Weights of a small GPT-style language model, trained from scratch on English Wikipedia.
Training: a variant of Adam for these matrices, 82M tokens, 4999 steps.
Each number is 50 + 12 x the weight over the matrix's rms, rounded and kept within 0 to 99. Layers, rows and columns count from 0.

# v: layer 9 attention value, 128x128, rms 0.0753, rows 90-95, columns 0-127
# o: layer 9 attention output (transposed), 128x128, rms 0.0737, rows 90-95, columns 0-127
# q: layer 9 attention query, 128x128, rms 0.092, rows 96-102, columns 0-127
# k: layer 9 attention key, 128x128, rms 0.0919, rows 96-101, columns 0-127
v90:58 57 36 50 51 29 47 55 44 48 45 57 72 40 48 55 46 46 52 61 53 14 61 45 66 64 57 36 37 50 48 55 22 28 31 30 56 66 50 72 52 62 59 64 47 58 41 47 63 69 54 50 63 40 22 55 56 51 69 32 52 47 24 46 71 35 30 41 47 52 46 52 33 47 49 53 26 60 58 42 43 65 55 55 69 63 54 73 42 35 76 76 39 47 51 49 36 43 59 47 35 51 38 89 66 63 59 41 44 46 45 50 45 38 36 63 36 30 65 23 63 54 32 50 41 54 48 53
o90:28 62 45 40 38 55 68 54 48 22 69 52 32 51 67 45 32 32 51 48 42 31 29 58 60 41 62 49 27 52 63 46 64 70 37 47 47 26 57 55 51 40 36 38 45 38 37 37 54 39 32 66 34 52 49 47 57 46 65 61 55 54 55 56 48 51 70 39 63 55 46 47 74 58 64 27 65 59 59 53 38 42 67 68 58 52 57 59 56 41 77 57 70 65 44 68 31 45 47 66 29 46 51 67 48 56 68 53 52 55 89 35 60 63 37 67 36 54 49 38 29 49 68 40 34 61 75 69
v91:38 41 25 45 43 42 44 54 47 45 52 43 35 63 62 59 26 69 47 44 15 32 54 49 68 61 28 66 57 65 67 51 61 60 59 60 52 56 41 58 61 40 51 80 62 41 51 49 50 44 49 35 42 42 53 47 34 79 58 51 36 64 60 74 39 49 64 52 28 46 31 51 56 52 61 38 24 57 42 29 46 58 26 43 51 64 40 69 54 63 59 43 52 53 65 45 50 47 40 53 51 70 41 26 42 21 47 22 56 33 52 50 43 54 49 45 55 66 42 48 77 57 47 66 58 44 53 28
o91:61 33 59 52 56 57 52 58 68 49 38 32 38 49 48 45 49 50 71 68 70 89 37 24 74 57 73 65 63 66 44 77 52 61 25 37 54 71 32 48 48 48 25 46 56 68 37 60 57 72 59 51 57 50 44 54 42 30 57 32 53 50 53 39 24 48 54 39 50 55 49 45 63 62 31 62 59 61 49 54 55 48 60 36 44 45 42 31 44 48 54 74 80 42 48 64 59 67 40 47 32 50 44 49 70 50 36 43 59 53 33 74 43 58 28 71 50 52 39 23 53 59 48 46 44 56 52 66
v92:74 44 50 60 72 51 58 41 41 43 57 63 49 84 61 36 56 29 44 42 61 50 41 43 39 44 64 51 43 33 47 53 33 28 26 24 51 54 45 34 41 57 49 46 47 57 62 55 44 68 52 48 60 53 57 57 44 37 34 42 62 44 37 40 57 35 33 47 66 36 51 52 62 56 54 50 66 62 75 56 42 45 68 58 51 58 46 50 53 44 61 79 52 53 46 59 40 35 68 69 52 41 55 68 52 52 64 69 67 56 49 55 48 35 55 54 36 48 69 44 51 33 55 36 38 50 54 55
o92:47 65 47 44 53 38 56 45 54 73 58 84 62 39 62 54 46 52 34 49 21 37 49 54 63 57 32 32 24 63 48 24 45 53 58 53 55 24 51 49 51 40 63 43 41 52 65 18 63 40 52 70 26 51 54 34 57 58 51 55 50 60 33 51 56 43 40 67 72 53 50 59 33 46 56 48 35 48 50 43 60 50 45 56 41 59 46 66 63 51 63 46 44 37 39 50 54 43 77 65 54 46 35 56 41 56 75 60 39 57 94 32 51 51 51 55 33 59 43 49 29 43 34 38 49 71 53 50
v93:33 56 17 45 52 44 42 63 52 65 58 43 35 35 34 50 18 77 53 41 29 49 56 56 45 59 38 54 50 47 60 45 50 58 54 54 62 62 53 55 59 49 53 49 40 41 54 42 60 26 57 49 33 50 47 30 57 57 58 43 45 70 61 50 34 72 63 54 48 50 44 47 57 46 60 55 58 59 44 51 37 58 30 32 55 51 45 53 51 24 55 35 57 62 40 45 45 63 59 56 42 59 54 37 41 38 58 43 33 54 52 55 51 49 60 74 51 59 47 51 54 66 52 64 51 48 37 67
o93:54 68 52 45 48 45 46 39 69 54 34 39 70 58 46 61 44 48 54 60 73 66 43 34 53 53 64 56 57 49 63 59 70 32 43 44 42 55 58 35 53 54 38 56 58 65 40 78 59 60 41 51 67 47 39 70 45 49 56 44 61 48 38 44 52 49 65 39 37 49 62 34 64 37 45 43 50 63 54 52 45 37 48 38 57 56 58 38 32 56 48 51 51 63 67 51 29 61 37 43 59 56 28 55 60 49 42 51 52 50 43 78 37 48 36 59 45 36 34 62 50 56 46 62 49 30 52 67
v94:36 73 52 62 63 48 62 47 35 37 47 48 50 69 31 43 76 47 52 37 56 58 25 59 60 53 57 57 69 27 40 39 51 66 42 51 61 40 50 36 44 43 20 41 69 59 63 63 58 84 43 56 48 52 35 67 66 32 35 60 52 45 44 52 43 36 34 53 67 55 50 31 39 66 62 50 62 51 68 52 32 54 58 65 44 35 57 59 58 13 56 39 46 49 68 30 45 21 53 70 53 40 57 42 71 54 77 43 34 74 56 52 53 64 39 58 18 59 72 49 48 56 54 53 40 48 51 51
o94:43 63 46 60 60 45 51 35 51 57 33 61 54 23 37 51 54 49 57 26 27 34 54 38 34 41 29 41 45 52 57 41 54 52 61 55 40 43 83 63 75 34 56 56 49 66 29 28 38 43 88 67 59 50 44 35 37 49 41 82 61 47 34 55 66 31 56 47 78 38 50 53 24 45 64 47 36 47 53 49 52 21 77 51 46 55 45 34 61 60 56 40 55 57 34 76 36 35 78 42 42 50 62 63 45 49 62 44 57 50 62 41 59 44 46 49 47 51 47 27 71 38 38 40 39 52 48 74
v95:52 62 41 54 51 54 61 35 57 26 44 46 54 60 27 48 36 37 45 44 34 43 46 60 58 33 52 53 66 44 42 35 54 55 56 52 59 42 58 40 78 36 43 31 47 49 63 62 62 64 48 56 34 48 58 47 37 35 46 40 49 49 37 57 40 44 48 46 47 45 36 56 58 47 69 35 24 41 48 52 52 45 52 64 45 40 61 50 40 59 68 69 50 48 62 34 59 41 35 45 31 45 46 39 25 59 59 56 57 56 52 56 63 43 38 56 25 67 57 47 45 62 37 53 49 37 59 28
o95:41 32 50 31 47 49 44 67 48 47 42 36 39 30 65 56 48 69 52 34 56 58 28 42 57 47 49 50 49 64 75 54 55 57 49 54 43 54 67 58 72 41 55 55 54 60 36 30 55 62 57 52 53 64 48 47 52 52 58 83 55 48 61 66 42 42 46 64 70 59 57 40 34 40 38 56 68 51 54 45 34 42 68 50 45 46 37 36 54 55 59 60 50 65 66 60 50 42 60 62 64 48 34 50 53 69 38 41 43 54 40 46 62 35 35 57 60 48 44 35 85 55 53 34 36 47 38 59
q96:36 56 55 68 58 50 49 45 50 45 42 54 58 58 52 58 53 39 43 49 41 69 57 29 64 49 23 42 23 39 53 47 23 54 70 65 46 72 51 45 29 52 37 26 46 43 72 29 36 65 22 52 63 46 56 28 57 46 37 60 47 39 53 35 42 68 64 47 52 52 33 57 37 38 47 51 53 65 59 61 76 70 46 49 44 44 34 39 48 48 45 41 45 54 41 60 54 48 47 58 36 19 39 36 58 23 46 42 63 67 39 55 35 20 65 56 39 65 50 38 43 42 67 47 39 41 33 55
k96:54 52 66 68 51 47 36 55 63 68 43 61 57 43 39 47 65 82 58 58 67 41 58 64 44 45 58 54 50 49 58 55 22 13 34 65 43 63 70 64 51 56 57 50 29 47 44 47 42 50 37 34 46 42 15 49 70 40 47 56 68 60 44 52 28 65 37 40 40 51 41 51 34 36 73 44 56 38 43 37 41 61 42 46 60 54 68 54 51 54 44 46 50 44 55 66 44 57 26 42 43 41 26 31 39 46 40 56 60 58 74 38 41 37 62 62 39 52 55 31 55 38 55 63 56 50 41 53
q97:52 43 39 31 40 47 50 63 32 40 60 43 55 58 43 27 59 57 61 63 65 24 60 61 36 48 77 53 60 60 47 54 60 47 30 34 56 59 66 43 57 54 64 44 47 56 21 56 55 56 74 63 58 51 45 51 41 61 47 54 51 40 39 36 45 35 33 42 54 32 48 43 54 55 50 44 56 30 61 44 39 41 54 48 63 65 48 68 48 53 65 73 42 49 59 43 49 71 41 47 49 57 53 62 56 51 55 49 35 43 65 51 49 67 44 72 44 46 46 50 47 66 33 64 69 73 64 50
k97:54 49 30 40 44 42 63 57 56 35 45 59 47 59 58 59 14 23 31 39 53 38 46 47 51 53 70 66 54 48 27 52 57 69 37 33 42 41 33 39 38 61 40 66 62 44 56 71 59 33 51 42 45 42 59 58 43 46 58 36 47 41 53 55 52 53 43 51 57 44 59 51 67 71 44 42 64 57 39 50 56 70 46 51 33 67 45 42 40 53 50 66 46 63 33 53 58 35 42 55 59 71 58 79 50 48 52 57 41 53 37 55 42 52 51 23 65 31 41 57 40 52 52 46 57 66 71 30
q98:58 25 36 29 55 54 48 76 32 47 54 57 61 56 38 27 46 49 62 77 60 30 48 56 53 45 57 60 56 49 41 47 66 54 34 39 59 50 60 40 55 65 73 38 51 38 39 48 53 45 81 60 56 55 39 43 42 54 40 40 46 26 30 28 41 40 32 35 56 39 44 43 49 51 48 40 60 39 75 42 45 35 49 57 51 51 51 72 41 43 57 67 53 27 51 47 42 76 32 55 40 59 58 52 52 46 62 54 23 40 60 57 40 69 46 52 30 53 58 56 56 46 56 70 57 78 71 63
k98:51 64 54 56 50 45 62 56 49 41 23 67 57 67 56 28 39 28 38 31 81 36 54 47 39 52 51 52 40 45 36 55 48 36 52 28 24 41 51 48 45 32 52 67 49 58 38 69 45 26 51 52 46 58 54 60 57 61 52 38 65 45 35 80 43 68 56 56 80 39 57 51 49 71 48 59 81 42 47 58 66 68 47 41 22 74 59 47 51 60 58 45 56 69 31 72 56 30 47 47 52 41 32 58 42 41 53 63 60 63 37 52 49 42 37 38 59 41 39 59 56 30 57 45 66 58 48 45
q99:27 70 69 53 59 49 43 39 73 44 70 31 55 35 57 79 35 41 30 29 41 52 37 42 40 37 44 52 57 42 35 45 57 70 45 42 33 49 45 61 41 35 37 46 57 45 65 51 45 48 29 36 27 58 53 50 82 53 53 48 42 55 58 61 48 69 76 70 52 65 50 58 42 41 37 57 40 49 42 51 62 63 42 53 39 45 70 36 61 39 41 36 56 59 62 47 43 32 60 38 51 40 56 54 56 57 35 48 44 42 41 50 63 30 49 39 52 43 59 51 67 31 47 37 38 36 45 53
k99:40 30 52 36 52 46 66 59 54 62 41 26 54 42 45 54 42 50 57 28 44 84 58 52 52 57 40 33 48 64 54 65 52 57 64 47 71 22 24 46 51 56 39 50 50 63 31 58 46 50 67 54 51 44 54 31 32 51 52 32 25 66 33 30 82 56 46 62 56 60 58 52 41 53 38 47 60 63 63 54 41 37 52 59 37 39 32 36 25 45 58 65 51 33 54 66 35 32 68 53 50 50 64 70 42 47 47 45 41 59 45 56 45 56 43 60 49 36 59 64 49 56 50 20 32 53 72 69
q100:45 63 59 57 65 70 29 50 55 56 46 40 49 43 55 66 48 58 32 26 50 51 25 67 52 48 49 44 49 42 69 59 54 48 56 47 56 33 28 58 77 37 39 41 39 81 60 48 42 43 33 38 36 54 33 52 50 53 60 38 52 87 68 53 51 72 67 63 38 66 42 43 38 57 34 57 21 41 37 44 58 44 29 47 52 34 63 57 63 50 51 32 61 64 62 40 48 39 67 58 40 59 36 54 42 43 40 57 56 29 40 54 62 34 58 36 40 43 63 70 40 66 55 45 63 64 35 64
k100:45 38 49 48 32 55 47 52 46 59 61 40 58 54 45 73 40 52 52 64 51 51 62 66 62 52 59 48 42 51 40 64 50 61 55 53 64 45 25 50 45 45 27 51 54 34 57 41 61 49 58 38 41 55 75 43 36 47 49 38 36 53 49 50 57 52 58 65 61 62 48 49 43 55 35 43 55 69 38 36 53 43 29 59 47 43 54 55 25 53 88 66 36 51 46 53 34 36 44 44 55 61 52 55 49 36 55 49 45 48 24 52 56 54 65 49 51 53 67 52 48 57 48 40 36 48 49 62
q101:55 30 36 51 25 51 78 47 26 75 50 74 62 49 31 27 59 53 74 68 63 38 59 50 50 53 43 62 49 56 42 51 45 55 26 50 62 56 57 26 26 70 36 70 43 19 39 55 43 64 68 57 60 61 60 47 47 66 34 45 52 20 26 42 35 40 35 23 65 40 50 33 62 51 52 54 72 50 70 47 32 43 44 52 59 59 50 60 49 50 50 61 36 47 47 66 55 51 40 33 66 52 63 34 53 66 60 46 20 69 57 51 39 61 55 44 50 52 56 43 59 47 68 54 31 33 29 49
k101:52 62 55 57 86 50 47 40 62 47 36 64 33 52 63 23 67 52 59 34 63 65 38 44 33 47 48 59 42 44 58 32 52 35 41 49 26 42 75 53 42 35 65 53 55 40 51 47 48 42 44 61 58 43 13 59 69 65 45 56 62 63 51 57 42 58 57 33 50 42 75 43 49 56 58 66 43 31 52 55 58 67 62 41 51 52 31 51 76 59 33 35 52 56 55 41 59 44 67 63 36 44 35 25 50 36 53 48 66 63 76 47 26 56 46 51 52 52 35 42 53 39 37 65 59 67 65 46
q102:38 68 53 34 45 58 50 43 64 51 40 63 42 34 53 63 62 44 52 59 56 46 47 62 38 50 46 54 55 44 65 35 60 35 55 53 42 30 25 52 79 22 49 66 31 78 71 47 63 43 42 48 47 57 34 62 50 51 45 31 46 45 51 41 55 48 69 70 40 63 45 54 49 54 32 46 31 54 55 39 68 45 43 58 62 37 56 49 34 46 67 51 55 72 47 34 51 39 75 36 38 58 33 52 57 33 44 46 41 44 29 39 56 50 67 47 41 50 45 58 51 45 65 49 63 53 60 64